{
  "n_layer": 11,
  "d_model": 160,
  "n_head": 10,
  "n_kv_head": 5,
  "head_dim": 32,
  "d_mlp": 320,
  "vocab_size": 1523,
  "activation": "squared_relu",
  "norm": "rmsnorm",
  "norm_place": "pre",
  "norm_eps": 1e-06,
  "positions": "rope",
  "rope_base": 10000.0,
  "rope_fraction": 0.5,
  "qk_norm": false,
  "attn_scale": 0.177,
  "bias": "all",
  "tie_embeddings": false,
  "parallel_block": false,
  "extras": ["local attention windows", "shifted keys", "capped logits"],
  "init": "uniform",
  "init_std_qkv": 0.0448,
  "init_std_o": 0.0,
  "init_std_up": 0.0448,
  "init_std_down": 0.0,
  "optimizer": "muon_variant",
  "lr": 0.00542,
  "lr_mult_o": 1.08,
  "beta1": 0.9,
  "lr_head": 0.00644,
  "grad_clip": 1.0,
  "warmup_steps": 200,
  "schedule": "wsd",
  "decay_fraction": 0.779,
  "decay_shape": "linear",
  "final_lr_fraction": 0.0,
  "batch_tokens": [16384, 32768, 49152],
  "seq_len": 512,
  "doc_mask": true,
  "train_tokens": 219700000,
  "steps": 7365,
  "dataset": "wikipedia_en"
}
Each number is 500 + 50 x the weight over its row's rms, rounded and kept within 0 to 999. Layers, rows and columns count from 0. Numbers have three digits each. The size before them is the row's rms in percent of the matrix's.

# layer 3 attention value, 160x160, rms 0.0868, rows 0-159, columns 0-79
095:455493476435509519544479623492595501512494438526509554513507569458559509490530474515517487477516395530483540477536429475501491517537500474536515471531536476603500524402505495504575505614491447534513463403521510537456523536556544508510499472
102:612476426477570509509535452417360514436488525500509573485485424503543510475509525536473535507498401614515585604453533477539504536511518544502470436423496525508538506457470509323404526526537448461516448396488359524510414477509518496501518421
091:539551489465522553590562493560419422524496549423564538439516399540472534513561566481465445497497498492443605427468450580593546565498533524519497491476462535641521464454498449391532469558460550540487574425405487516492577481487540507455464516
101:568530548494481503554501520519485398437471520488424518519529473559442439572566375490553484505582477511431451460515464526477465530509489460442549491455519560510452558485471564512402422494556457474543592515576572504475488425638463533534594516
107:457384486516451451492420409477581547492558422435434536453462499553484479601522505485478461531499458483473590487538511454562489445447473395413478499565423570475522488491425431446517497502478502585411481513471545577437440535430455588492476485
098:597472414600459574486393556389464440421565539442464509464533526440422462493533561418531495467403474530513552483522481531460500547471485499624542443522538519443466471506506531559490564556446475567535559490500468477476476476493578451407522453
093:488599491468516421456566465590452472483469504460447519558515518506518488505531544466517492498509485481593625507433487504534435396441512420511510467481496495532461491485528473521425472524476521391546548486515421542556531507478537441473514489
109:548455490409523531493481534516394535444482505549465462554484467510463423501454444409630449483538459498513455513638493527616387543488470513399589540559399541484455421468505570481504481521473479547517492514587505431522467486536553516500431431
106:571548511490403562526562444535547515526547511502457492545515547376511502484456554495479413513560524481494522457522476492613516512515514413528406545524481489497468547562558467547516590504502494472434453490572367619557492460569566515426436516
100:507491497482396493462557515529575498433482493593525488447484523449575376475422591445496548499501478429542533532462527510489606544541493489484497510517508524568535531416575552477516474463582468513516461481591554487546539426523518527434474543
098:588542423551519534426523500497536501505520496526497496488512512515471568487501517494467467545607494480411478470497411439464542505504452507414488434581531515538454506517496466538485524467480551510494598492418516526602566580453516415510483552
100:427447566544553487512636403478517427451577490373420538385563498500465521440505486450604541483522576532567369400595433447459542453434484505515460462497470584505369518467482494532476491542522517555496488478423531472457489503498517607465445517
094:486505542501531482431551569523543406490470455416594426536544519538560508545468519435518545399462503448555496508541549497520525508399431504466439491522497513492435503567464434494544566483474475525532540556428471493569382563496509552490517457
100:439445478566475484560524497515473480474493487448508518429460603476510502577474499525515493492536442524473523380555627482441487458528489574448528482530425492504527419625584458530509460491467452524484540416644460445479519397414481585631454479
100:499515445485513518578480444553481499424528490506469471467530496364442510489541471581503473467530512458443449530589509500488556480560570460553490426482457477428536463442559522492579519566536509480509511577527432465456431517474576437476512501
092:574476441515542471450530490591549465578532550519555520491436430465480494499451496520577537488473508436486391435523501413445463580447504510527552472482515498478508537425471559598576490426491482498457488431632431575401524482606617547443454534
100:441480474505494505579528579449409443506531548592519500437568602548378585565473495535535526465443510492438453560503485389530420490474596495555485494474439484596467476486488556426593528469540542398391493469500495515510506438463420444424494511
101:616533521508491496471512615508535614499491475513477612520538419463580480463502502438482501474428495474443411568497472470487574464473486469415562446486388516476478517524527483538534583518495517517513432462581437484438464447491466366357448420
105:443499509517503579426440585465494435478536593456517497563403467504452562497487438456433470522472539542551540456546561504499577457513561458398484555507452554526399546452548501486502445444559555554512582468470517481615541551506551535543464475
105:480492520443569472500469540563526487552430465580392553506556532582483504552476558510493552539515645529524550497481533472481454477524441457536454514595523477458493570610521453417450453455494465564463504406392525550532412516483542498484491411
108:529485516419469517540430586462534491528499488507500488573553504558588552563542530553579590479535588582472506529514538491527535434576645516547460548419423465430547534470506504505500398482561508497513533473455559507461501474467471556468498549
101:508357576516533533491551512553472501533513417539526456536508589452512429401458494489387513542523435567543459487572495554527408475537543406514513461404499552453509519482447486556538512484467542462579591518458453534473491517384489477501553392
101:495448504600467507564495473513507494484443517552545514551468512455527467412475550598512430454379543568442507522520588500506552510591488559509546529478607512648540517475453413553534503525500557550561451435474493463441492568472521484566424536
101:512494493452383498409501487459442518470494515551556534514532526552526460493524551440565516489524611530539485555397546487530511536548504499592535520552514477428482508464548341608549508580573499470445509436513534546545596514486556511441567505
101:516486514579532463483491496491506524496496445475427551568457447561452427516476541456487482545533529499465531525458589493452506499530618517455488531443475516602529487432486511429545525619467584454501474636574467438488521492494583580481533518
104:479499464493429428562498441533527549551503527439564456484460509482496558492569439500610646499434595479463521513576384620515448486491570469468425516625429501488435523497525534430442512484544510553433515477546330451501507572441476563419533509
096:389490511567438564477515487563469478496515598511449551527479536545442499504490539530500606457532504453489507481510629457622475476564443394422496512531520469469502380473519542430457407547467490535475559525430466569457501549479506472457610547
108:474531508469513603552489557494502471500527517519553493520511473521511577480409476489398456563459435556536415497427439488525549506516438553464446452466395590405508511532456480562552543385448434461427516537518539411476577527553443430526557504
103:441433439465433481503494481519450501584455493480491624412497587461532583495575469406495523517573559455533516497583537486509474667524503489460548560444507453483562471429547528493493659477535506516435504474480498489606493513509534524434552530
100:532559485476411519431507490544487464551453559461465478505493487443459443488511486442530460553571536542508562457533507502569477385549433522418480492499544474530503531491433362543412555429511397511490473469471543549452459452582502482508542452
098:567542474493593529540478559501547460609488494489448523463470450434530570447517490416480468552521473501513449578524535473595478518482469517541485524563415557532476431471448598459588495511481521441570484482523484671488544500564398479524425535
094:482528460522501461465539504556443466471392533500447370576487572422497430456442462509500589606557447515488495499472533484493513497441442543524442494522419498500495509579468547441551435520559451436443546462448487553531511494470503516490464587
105:491501504506510472438506406474498436468462390482496526530514543502504464524600470466501393511424490549510451478516413513530568516510473530453484565505405499467553442511485515306543625459512511547548550510468507500381499527521509487531466498
107:463492528643525483580517542501482534584537443454475529487488524499482572471480500480540488500451515433513502498552513507404550505498485454511397523410446542510584494503535560435481645547421467534338438555480469468483495581581540519472483461
103:489436497528450475523433530523511605468405606458495498542510521461479399477500472524515417489419495576483501566580483478559506586585526459520482529490610569476511519497574448501629541538536491546424511557618530434516484396487480475541473495
105:458458606471454468554615511577514440623473422524510444459540481415553508437550521506511558488546531455528532550463544564505504464491488489548413547362544544480463532597546531599581495480494579493543543437486541521500456501520454450440516529
102:514489591595476532459505504476490454479519533425411529442529383444358529576515406498486515462451430559521476529519509487493494488521432572569474492496595539499517503480436474493603511413501466530513457458425477488464490429423542385552507498
107:487469546562446501489500502553510445480537508511428562466453498533541503486520497532512513540563606526471424482360514433542511521534537576496465550513478564563402446483517468507531478562506439569521628538474452385509484525491544529488605460
106:482486486471547475507558534540511484410487519534477540573560487486415481455496456447550522475484489428451395455495467548479443488431368565470518448572572481450494525504502524531477610540491498475429545463607485455413385487521587499505532439
104:499529477545504494463550507430446407578565509463470511390533542498471504448508450389542473493496487483447529537429556539381598457515525484451552480558556512465556491486470525480555499611551524589504508431427490520640511479439548478446473526
105:452494389389538462534593524494528511524395560480430527501497620488449521444534434493432571471537438569492513501475552481508433519527505569547490520520570585544584493517529559477489490463502562397513437393544487502435561429528493570500503490
113:488466476564559581566556567470552500470543519558488492522602533522509550490473498441474538573522435505521468555427532520544408460526527455579507439538486586494511553525454612562567369556469483493531476521441510515490454489549447440448441579
097:515471477549536510512469490534407531607464441475457481500426418493485493604522560506378583463463446457511465468476469512408468472453484574450617504467539537463473485572532543435487452498451447528500482507471443452447449496583412526606530535
103:427468434503425549457551546494485480510513483524471482469586479383483446546443562435465369589483422476459472482543482489510462512553544505532528484493474466511536512498535595492479506361494451539392615494532468513601528532508508447497562486
106:539448554460404518457505478534497557494483570555418570395558521496544529456465517540557462470542443548491534460500529494467519481616511559504475508522528489564569500505469490501447467480527493515584518506500486484480425474472378483560546484
106:483398471650522522531507496440492495548500489498460558503426470489451549618495451518528429501498584570451581515443500489436501471566527456488544434450594555571587484503461483523450505441503466417456593461535634597449412530525510525579430520
110:484483537447546450545540563505594477412474445457456484533524476468484411502538571333471466496498563547431531483502482427442580501403503536516497506494507558580480501569475431534411463448459448519497500433484520520495484475450510567499536456
111:421478521451470455522511479438500428486491522422495502496448512578507417498429637483446448511464484565532598560524431556586529480465509470413520549502495464470504457513487473552422465545534471516488529503520484491479454576505492646458522453
104:528437536369491577585557508462492516496433529450508508477420467587486478518499453582469479584456520555477395420557556502542528512463450420508574570510480518511499452531539574452509623546499470466519619541472496516534518458535411536410570405
102:410582531608539541474477573476499501550521513471517506451454365578481520449515471524504499385481437486449513538456461572583451591532608502475490474527544446528433517514493544513475491528499611522558587454538477501408576484481479479479480458
098:539555488549441525505579555457544407526568452571589549544474559489483532624535504510515470522485510502476479496491413580464508439543509438475491446521581442488554376567449511451363521511503610413507426515456465447459480476518466442464600576
109:404508462448514552527513481470557434479488553569485538499648436487478584546531508552475520440425414507409532528526550405643642427513450471435450511463498538484450439542546507406502478524507508507430454489459582423469514537460425445483438505
105:527456489492607457529437566462489460413518497516531535495372443515510537539427430545447458453512437569517486461565420495443492482500433422501561494548491479441424474472474428424494543464551480530443498438522401432616453529543547487528450463
097:559475449480500403518504526490522455527558395473513545482488553518575450530449530581519565528507497487475525538499518551452554488452442606425545495583505503470538423550439558510577537486544445549521462516527478516491533450546560570490400450
105:484532566545597365602420481496466488342506538486461494471445580507527543453462600567528418522584561504517482615537551481480477423507500482436489459618454450516495474425475487508432482479541452485487561579547540513444552538474451501530493562
103:436515523439517527444585513478566596485484433482539512575518490478476494602429535530503543507479455519485584474291578451473494424536494570478541544450424487497562518439496498522447519539497491512570460538528512606515507640408467439493547522
107:503501469549562533547546486518477520480510468499428545439461572434474532440501443439471566563515477581540517460515498481480499352466524543518522583562413555457583469468486577488416528442551436560452493501526439406524479513431530477571505455
119:462594480470453498481641527671510552481589497454488475513410535436472507422487402496543437523510463545497521465521481452486499335529543555482517366532443475565478469458512587542592584495554531546534489541510498437524411561560487548597548469
106:513495482478448563479531533435596542509565481521561523463431494457539456457561604454468513521541504521605493505493566497502500503494517488570509579450644502429491515523463423547465494486495466553506465526519573504452485455516445482465474483
105:508520501584466511511415537462390499396474563529548525456497508526486522533446517479547564551441484522564499469468467464550515361515459588511419469479488491353461469500488493559444509473526478449484508412557523541387589483456475447521452494
103:428520515554474492482570463604475525530431554449536540470428577453519519480510586503443454486491534476447535503450453507593397526398524415531480557458583491577502479585451519454517462606485544533430574497457416527521444535462592409506546517
107:522504470489533476535433525600545517511526402517547606472412510422496451513610491433437453489465486507441379444557468477519549457518582452433528521427437531463526574400468537467506552519510507520459514484479487499415511478427522486381535529
102:451426455544450590663491481521539504405533469487529475394481503474552511483444550515484452516549549461431436560501506478442519482420537478509525540478513550516578421480482429551519538489534476418529424531537569396428496496471496496488494586
112:457462496521441512506475493485491590545491600486487489519536504527469595548551516439415515574520498495448524510518399461513494491480445400590576494529490496516516464531527483494517546434559574423522488482457437526357553486551501425514572529
098:487482490511556435610481424513548546467631510563504487505497547526503531491458545587455537513454531556506585560496502452589481499474465477538438558475554486496520439452491486475426453470398544490413418496471598530532527554390519472522541524
096:445512444442516483577580508513443468528475551541507388468493467641531452545415424513553461505479556435570480565580515460428490556450456452433485442516408441482445538515570513505497537538544502510456494521548517454510465467520624482529465487
114:512472440408476494478517506470564630424486423453563537452445555472439474450491487480522477468452494496562450524419536473475417576432509500562631500488543474354500538545497455479429470454455529563525498489488517508445485450502509537484436541
109:509488519512449459495552644516508462488572509504427457480574454570510532443554459503538466408450473506330448528490443492526600432549413494616505523488450493515479445479481470566523506443490492507457548458503541504561378427550441522327496439
096:485530490447481506506486484528499522553499472480432425458501460448491513432530522498547458509508532470575612585512425554510510526470582491525590523535480504535519527506489522463496604512502506470503455480587508498494504531469467459509449535
110:521540564492556476494535582499493475522571597457481510557495423579544422535470450571450498570443430486623531509479486539522492505433494473503512457563486472564594437486546535512654459476487462509499520427589508585514516493567403495633510563
105:509491479555563465578563546400513481522513522480440540467458556598522496565505510493421499507469372453459564487455450436427460545647500454497505473555489506441524446564526444464475458515485521580453519495592441549561512551478531506500472466
101:508541491530530536466399463461546459464568469516519455602520471511509621551545520490535521529486444458380480539583420414488483484526378503599501569552498494536466519450472570508520447474545430608473504527475494448513529498601477474557504521
098:483451446544496495512563446509484599466645489408471515473533481409495500500472540487478565433503437518558460344489436452447524485440479471469426513516515475497498567403489498607491489460640638541516513482468571491532503515506577501540482502
103:469475465443497493560501556659462494465517536624502480457478522549504436495498461569511478579561449517564573483553563469432414516555424575428490480522510564513483561418476520485558493507416472515500469519524509452480552482441542487500450447
103:561525458536571542501511550530560475532575403469492507443502507560491592585525486506545497500496443476527477494539489491521487528470474528480513563504630557596484449577491578440473556456471505530491532560473489427569483453515501508539524417
108:524511513447512521509444479429478574566501545434489505531564460446473567442397478525490478514546565515491476468552473438431629395481531437528573463495448534585473474514465491463481520523479466523518520478494493541583604484589573568562553464
097:450468560458428479568478457592460564519469500471469477513588496430446543627563487498577565527599475544506470474501519506446610530437555508525504459538464425424504520493469466509472511490536538516554511508535545487403467501446453542635580537
099:485509445455527538500498536517461470602567496434499475542451535465516501498448524487437489506550552478494451481470524544494612488496501537546561537481447499530519552428488525518546442547483449504549430484422540510406518532524521420444561515
092:494480481480446495571525453556496530542477532534494471451507523484495434440541529501649469564506549525518613561487523371544431505465468525548426584437527515435447560492479412486507539485440452456545476522326493544414529481474447471518524448
100:570477481449448470414427541547429510476539515499462550550507401471472585528554458421480589509493497528502450571580560526482394425523365487522487515518543453604546479492551522464470596477528536497474488521591569485488543510496532436522503485
099:455518448495485434509444508497489413472509496567465438412480528549538520468435484397407493502551543522630458441546562521553514579499464490480448535540582526483437460361466481518487489492503595607542480453495476520456532455549476440433461495
115:455491477478488531505469505467553461467537547499515521459520535495477448401521457513530441572503377520486555499433499481536484532544486459434412471482433484503559491540501527518458525550511582508486461478561530528485521419401562451564573487
097:445518578512462546520511496530552441415608515445427519506463558430482357509453495448521488474537533501571479563522504536446550484503415464392582481536502491429536509491429483495394421516485502580484511444515523542479428489537571483520572491
098:391491481443624454507558470501489447545536473408418424483462513564567491379421428435523437486516529505506482433452443601480624482462442502452454458514492485570503515485487493546437446458491504500517519514464476564417540544387511482519441410
099:501551473445523455539421472547384618546461512457502529474508499488507411511494455541537547468400538486531514519459454623490468524472509535396469440505466478470478502499447456490457423639488396508554464526512485489443450444481516384497447407
095:620562465514511530466541523419468482420515545558415561502507518467521350551583466486421539507488504571501478512520397458522522438406485541503543436479520493572486485586451611494435495452523542569447495513551505528469402438409476518447461546
092:558481483483460491532432499602541490530473484448460495531511580545491502483558447498617380571493538472445556430477525528579564533546486441545457549458480484575525499491533522508553562454465441462496491491473513424497483618538398564462531508
102:512476414408456530498606504477584491474565489465485563446530495453433428590539494468517504449522546467450455488405507562524346588500455500476515538526402517500554491553551462529541523478564537510531497502416516504500505350540570487465493478
104:456511442477492582433424532453441526422511433508472427439556453401546458500555558489530518562518436535473507495501433504530535476490531534589522419499441588513493514534531408509527412553541497569533643417427517494591532527474518477434607505
108:547562438488430483519487520474550514528506433498544469553626493489522400520560507447467503402511576476565506494501538501511435545629533359430443526443371482543554528564492535538539529511484425436453544476467443498526437509486602463558554504
106:466491426542504547565459473478504635509465549413485536467439547478512573501491475405471530573563504548492514449485479468534556517444510506542482451499436576355546526480527582484447454477536398601553571505507466559492476418540556578507518506
101:420427517521503567387545446469572536517508492461484588451534498508491540555497537467592561468469531455555480469430473414556460416439557497462516417470385562448535454587522501559523618503492501473523565526572544520433516464441510408468496506
102:433405553448543570466481501505404538512507511548517446422488442518491508490547504524418513519513544499616587565536530572454414513463506482551429504461594495608559506536542442468523496445446527515500517530480501499482532569477563478480532510
110:518437528477482392555483517541506481551439481558386570441557372493452469509501517510556511476589570459622469503509484456514579463433558437539502540472575504475540489435550574444510486521496622517490477552469456414578505492449407391572558508
092:507511534518559495510503477508465446516557515467551544422562623475465596503398430512483502450517487615498406564469519504445506538447495455519445539554594519457442545554522463525498482418577412460543485480476534476578507560543553559472496477
088:569415588524447542563490547446474531537502540536489506458473563489433551469494598478520488483506491523649454475565488501457518428476504545461475464521455510557401477460501549510418460426540471397490511501502509563480375494490521472418561595
090:522417460563427531518467473466511476523495390521531481483508542510486412508407405579441540532465512551533435440536472510448536462541470537523544506463506482480501473569482488442533515405457435451517485453392564516495468520515514573534588556
086:454605467487559553479534535422459473407496561588541496450469466473549595549514510510460446424434411505499454533614483513553552468449483523469445422491471448485359582478498565485502566494464582472553495466439508504525518427458483485560483474
087:485548537533458484529504491443448485498514462415486500488542426541380560480489524551548501478624480502567532455429403477482507490496511437491491436462460499464497514606519527524553496566529516491466513514588457498492512421527395469584452464
092:516547381486521420495419479419464462498570424518482483459574481421501532499525423435554538460523464512489541561509538503542519569476503440544490462536452508526484457453472556478389454436462530517465486536341404444520460557591499486393502568
089:571475489459661525526507588482515543547520478493561469484611556481491488558496545437569615439451429438497437483466450467512489484478529598509432561454524507513421481437468446642546495453512457538528449574522448429582513514471441542515425496
099:516490570444518607366549462455502419532529541417481524532346561449491490517549481493417487530516498440550442543536439486564480424428527503493509467492452534481519488536566492529486518459482517550529447492462529382480534518515499398490516562
092:473508517606484472505455603439479407486545489480478451520532576605461503504532534540516502489577502513571451532516482560550570565474501461527574464499440509519505434569503426467462511581500528474477485537526556593374528457596459554505498445
097:462539516476465491456494507536485571468499559468525532443413539520453477481614521549460470418495535432585538556467532454513476517358467398471502506567564541442537458544546421522514545425450471435540524510436520500496491509441586515519514587
090:534526584506556514503531397583557491518409568540471517619461496533346468438553508437449578469459538499494497543496473467503486571582508517520516385405504465531544482464476481452576483421431520548516509573427513483504492528493521446476448488
092:503590502415389531562549520532580383450521466462492500566485486502395568562426452463570386399452521527485461482474503513572408524574492518507525526520521407494532480508561574550542457427496446466437485507448486537566430466518441425453492495
094:416490478524528476421586482490457596529520497472444500363560539529443533479492440512512535459439505428542520446513517551530538450601469510475486451492464502494474487606470439560527441479492509602574447386452552501475492414450505490486390505
094:472554511471505473516534556426492412625395473527561514451556446504471484425535417489480601557434494586452542529465387481502448477550403535497591448494433485441519500555503520517527519391550604492539503502513499433490500471465554583426495543
098:572537548370535551486452439550615408543475456506506432516541570411596534528488490403535479522442478434572471437441497497498594447569471453591538467562492452433505557448437519424462468505571600478436524389456541525508509470530495514493536490
092:545614547455486442558548433402603574478523481534607570513500502461522458536500539539531444467522545463495518458523477481573594397539439519510499537501492496474513449548497514605415454452491549499493492527462467578470431579554450460585480514
089:600529424463508453527587568547552510440486550494452512531591483506579432450480607552568550542590530494522410560533488508434502518533410524538420509593536556590557396468502515523538592475494497533481501413510500507447552506495518486510410645
093:476509528464546577531433544594457556436408491446434526537519529491420553484449502461445550491472564559479464490439453506526490568572431509564531452519580505501439543374525462522504498505574441522441622535452450400511447519434475535560515398
094:458511474505422371461434489525576482420524584463502562583593490583432495573467493514470509484520487500463549487502573540491568475561515491478507516555526483527485460499463447501450455477486550543497491467506493511507511526532582503470553457
092:525503588531516400514532439523481515475438525531461511497535487449538539534480563521500463631571441569525417472549572558555458500617412455478547480438428540466469515460554453550446463403497524559609488574533576465392567504526575452461521494
089:439502485410488556447549571592508430562476508489489491474560460544467556536455426633571450526479459530411483478576495504485458517527504372574488503538533464469441470491562467540465460534514533479477489555416502574566583454505542446537518480
101:507471450482474544497609487558494434440531567454517470446499467464490452514476498576444528485555459519532483451458503508524459497445452540435552558552431487594464484479504450569483466496606424388469563476486483539494427538472565593510471400
098:482434491488455507514443521542535517507544496453556484520484402395524567492517502506629482482397415569556401462413483393491480512498528563519594463563513547444398457564483495542506511454509538503535519493545537497560492493459552413563463519
087:528545469439530609463510595465477451575546473526466502450442537529436475506489492474572454520506550503447476444527513455363551542530553518410518570427512519572495606438498460535480537460497573453480512438505487400565482508537446440462549504
085:534541447455438466574536536520495556483455489550472632556451589438534538446546458502421508556498446493481455433418571463553547489442562516505488396551468539569597508486547551549436576561467517500497473484507573475415529498545490528434515534
086:501560464519452564457489450540526407518426500468532487543482581439461520467471467471446505525456461489504527503529591477598403567478535515571508468400592597481518487470597509448514498539395507455460509496465411540477552496402406553467422463
084:515594460467385516553586492460444492585532479447497448531545558449522482416461577495470553499441545523554478532534503491442589514474466495462544576385515463512490450502569500505566496511596510482458474507461492550562609498362500471441543521
093:500479450414477589434508476486501464541486410485524544448426514548550517484458510525518542496455430441527506511527499475528500530472462480414489450459570533456595507579493452492432416479533568483493431452473514408519495510493390463621460492
093:550436503571610551496409506423452529489424528431506538421504448497485473534509577587471504476472478471513583473485461529424541500559517551541554570532375526495604578525548551550469501482501442522422510422478448519416451453477468551499489490
080:552336487468422506505491481527422437475465480499572523471475434512562570563492522571460461599420595451458630542516479477544420443448509458530403452524480463511487445503495457502489483444461560513453493537411461482533494494502529489490536494
099:590412536597518553398462462501478555486469493613552562457539453484459446468566509383598500503491495571502520435492551497478451504495513450514554561479551466462563521462503540553482490546481476436560427490434524596463511493555492523596493554
093:509568502432460508529449448483610558452503474429463510525511490528587505424488445550536474465534500497453515499584421438452523508423483451402551555497500533570503515506474467563551440482519462555573475571511386544563433426494573409494421472
092:585456478496544516559510424543516582440439481473519447487489472548470587494433389558439385554524538456457444541495404464634572478492616498543534579516500494559565546578521587474472514540474535588483488571452506520478485530573476491433465504
090:506489531602542502525409449501614486497529496475496461508625538500546563499502481500579443406474597463444585500500410498481483502497571509505476508441499556591592421488538416553566535518515594505497464566579565445504432497478514487519539533
095:533523552458597516480538518559485362433503497595400542534455602447486545436489468537478508501503541457565444555440506441507401535425519455550540511469413546396509577509502587538469494468559371515494498459468507425582525622452621421515477480
112:575467514441496411595480552496540533448484564428445532376572525426446470531613522434517486514513540492504535508584534485552507558491542545470513564530464467442425513532494503507549494545592465513508515427481555436568483476556512572468506455
104:489463470511508460567493437574433508552438540525426604476502476470524545441499496500501422535516413488499495526476390534630407507449475456570449521522519497565451447435543410482528536442527504390463487443580418529426487554546502496582420430
106:546584440526456524454423437543553531461456561612513468543502501495547491476415513468433557465505564564394556594478481543493486516515624471525464562509513476553542447556545448447511488475486506529434519543436590548544481521583495595491541468
102:512389471520598458478461509512526513488524509506513581498511609431438494378540448550460490477401472531503547446563440540566529438537455538442530534505545512470561514526524514476462623462423493528531535524445509530527454515600508480527508587
095:447469567619562530468527474511554527565517571555488585491465541598512555480524478484474495555624488485578513531536559453535518452554514472486528583468564487621545436414498510534500500485488524502591561472469502566539551521543573524459546455
097:596461567503523462478469465624453457482533482531456527482510450520540498522435440566514400505535539462610496412530490471515570532458455454435422532482529499492467544480525508471384592407452524492432499580494529542510504461452523622560553560
098:429611523513527427445478444470442462534448493507411423487456549438535588498552489496474398463495513512509501461467479513475560452579467427576478465493553487469463492529499467539491555525475505572481481502554526486493438563585480528488585488
100:572495630574500538448551494513530587512551467416507559485500551499522474517501483541504541547523509515560555527470505524464518501491521534483489418419382576454559436598468527501647433530511612530472469503540453491495483567554617491567453460
103:525529564597501387476605580527452520447451516409520479564517534489510545550551572427457441490571551564435481512482458558524529394483489533558546510546458534444548623482490591526461512523507482395518419466453474398530496498528600465362563539
094:525481408535589461499577550535529514512585487489521414554520484391583407505587508465505531511538577529505523442542465435431469599476521499619484413448456378572450497522560479486480596444469457441488518478459487500515453483550535529448529460
102:515495481476541489522528431441503434477505534583623470482453465474496560516549479494564481499527454518441555553584479556562501538594512490522533412561529451437416523520506417507532472545478499517511534446450525405490516453530479527484528362
101:581456497610502475455459567473461513528517513525387492547503498473481480505464456506447412509460385508412497518464502524496502575546532403486590470529544488486510464484492577515509457472484423424370486436426440579538494504486466375539533521
099:408546484389463503469549528522532479513495469542451424526533648417503478513508502564517525505528479417518417491512525510424451501481520481473489486454424442497588474544545438408421493541457486506470492462359568480547421503457542568467582449
095:531582497488524461522537503461591504554577479495518475581538512420471550603493472448380469562392457578493448563513535526497478462481439461558498541529504579443444476548471471498449438456465535576486579568505497490411563548508489480515537471
106:415495513602488451586449541509593425451482431510538409478483542443426560560425458520493470585534442474489566394554537460475486506483524439435548515522503529542392573550492488519505457395532472509498506477475519602572603554519543421526460503
099:482506529459497448502544506457569446520488446442506549586496533534607521443583555503454610546478509583454504494555432501541496493488513463529480486438462430485464420501510515483560520520488562526474580483563548522529527486444457518452504498
107:575424508552511537514491456500539461505443506495565488569608521474513377529502583568436508532504456475507482473475395528428524535575455566443512527486526516387515582494560531618566480436567468487492548441589542520548396478465525513432494448
106:574550567486547487421514474539605472358527499579468452548453519481470416500528542506469525483482558486467556444483519495494450467519474572514584491521458517532518574478463461536483484603489524417563536510529522524472485509530514563588530424
096:541455518529485509424473500500534543448556487510435537542530411542604509532600488571384378516471555462459477546435498448484496499447458522517524538520466485483465506515483504485497444529464479485587503511451475501551459508575531499450448460
098:490539473494482539466463527539532545511553541472395519531476557484447479441472530486531513512549529465546540559492558497494519444464556584516490535584466450451477494517565351549488474439463477419539537440456509575438452464448456598483469553
099:467606578582487471531484500462515483476560484449471479458520543528602475434499506442639552539544485454491502506495398512531388476558425474480350500474506463468371528457537594487451495575461554445505560554516459539542532526492424475447555494
099:515388498477487438499474511510545587416559532518411543538454577462457421478538516562506553510577542545496493526526490435374494490487508519514511447508525417433496503539469534461476391441573436479489516498566536457423452501404548509434513528
095:496513459604506483580495596519513570480541562540560418523493457418562493443453510578602578449536440445511561507588506540528537541492532545511552474505510563404463503474528527553451520554503444564538497534609469504446454465569502504544507538
105:566401509504530555498573421483446506486492506508518471494466521437494421485533572527470495450490545561502465527502508527462426543500441487498548503576522458527472476464516577565483441488536571578586495480471423560445471539412599552533508435
095:490502457493456530481460495485459486468578541429531419586459565491475533521559524506520547457583497484497498546576559404538530502508533380476485539487547548477474444509508516464520598519523461604517433463396510523448595594438575478472513511
099:563535518484523552522446534526452505479470476435490441467490513445495579522540566526601503468400458500428509549473522492492536494581490529498537518443538586497470461412481486472426441475473510540598670439623523476611480460414629495610520498
102:423541493546500493580444513484407490358471569469553654474436522480426578542505445432456385526500527559501538516503472414477484448442572444520522477518483500504501448507489492501460499472513534481461418526594458528543414523436550533411494438
091:497435445501504428460492468433368464378468488509498535593425474503490447634526539467516483479549514480457564449454498609525462576485489469476486474563555479539499420449495450495453465490481525494500500525380539492471530573448538543566504525
098:493601500497479451556608493504532495509521572492547530522506524518561536487490609484493545493461453518496454508478469583455559562532517517476391483519530541456519444525438547567506440500401526408500436441479538538489497510662509537459489503
108:504530505492384548491612494566554492522542466546521568496457495443517464493413446570526501480513439532480574463499430555459419381456576498459471473560517518544458568523421408557432512425491484548585520465446447635477418599504514554493454523
101:485579539483544470499501442557493569540498449534455508509491482506477394550572474545551514452475518437461546536498604486604549577515443567420556577385467461565462568527512436538467461492557533555506492585496487527489525568559527497461507424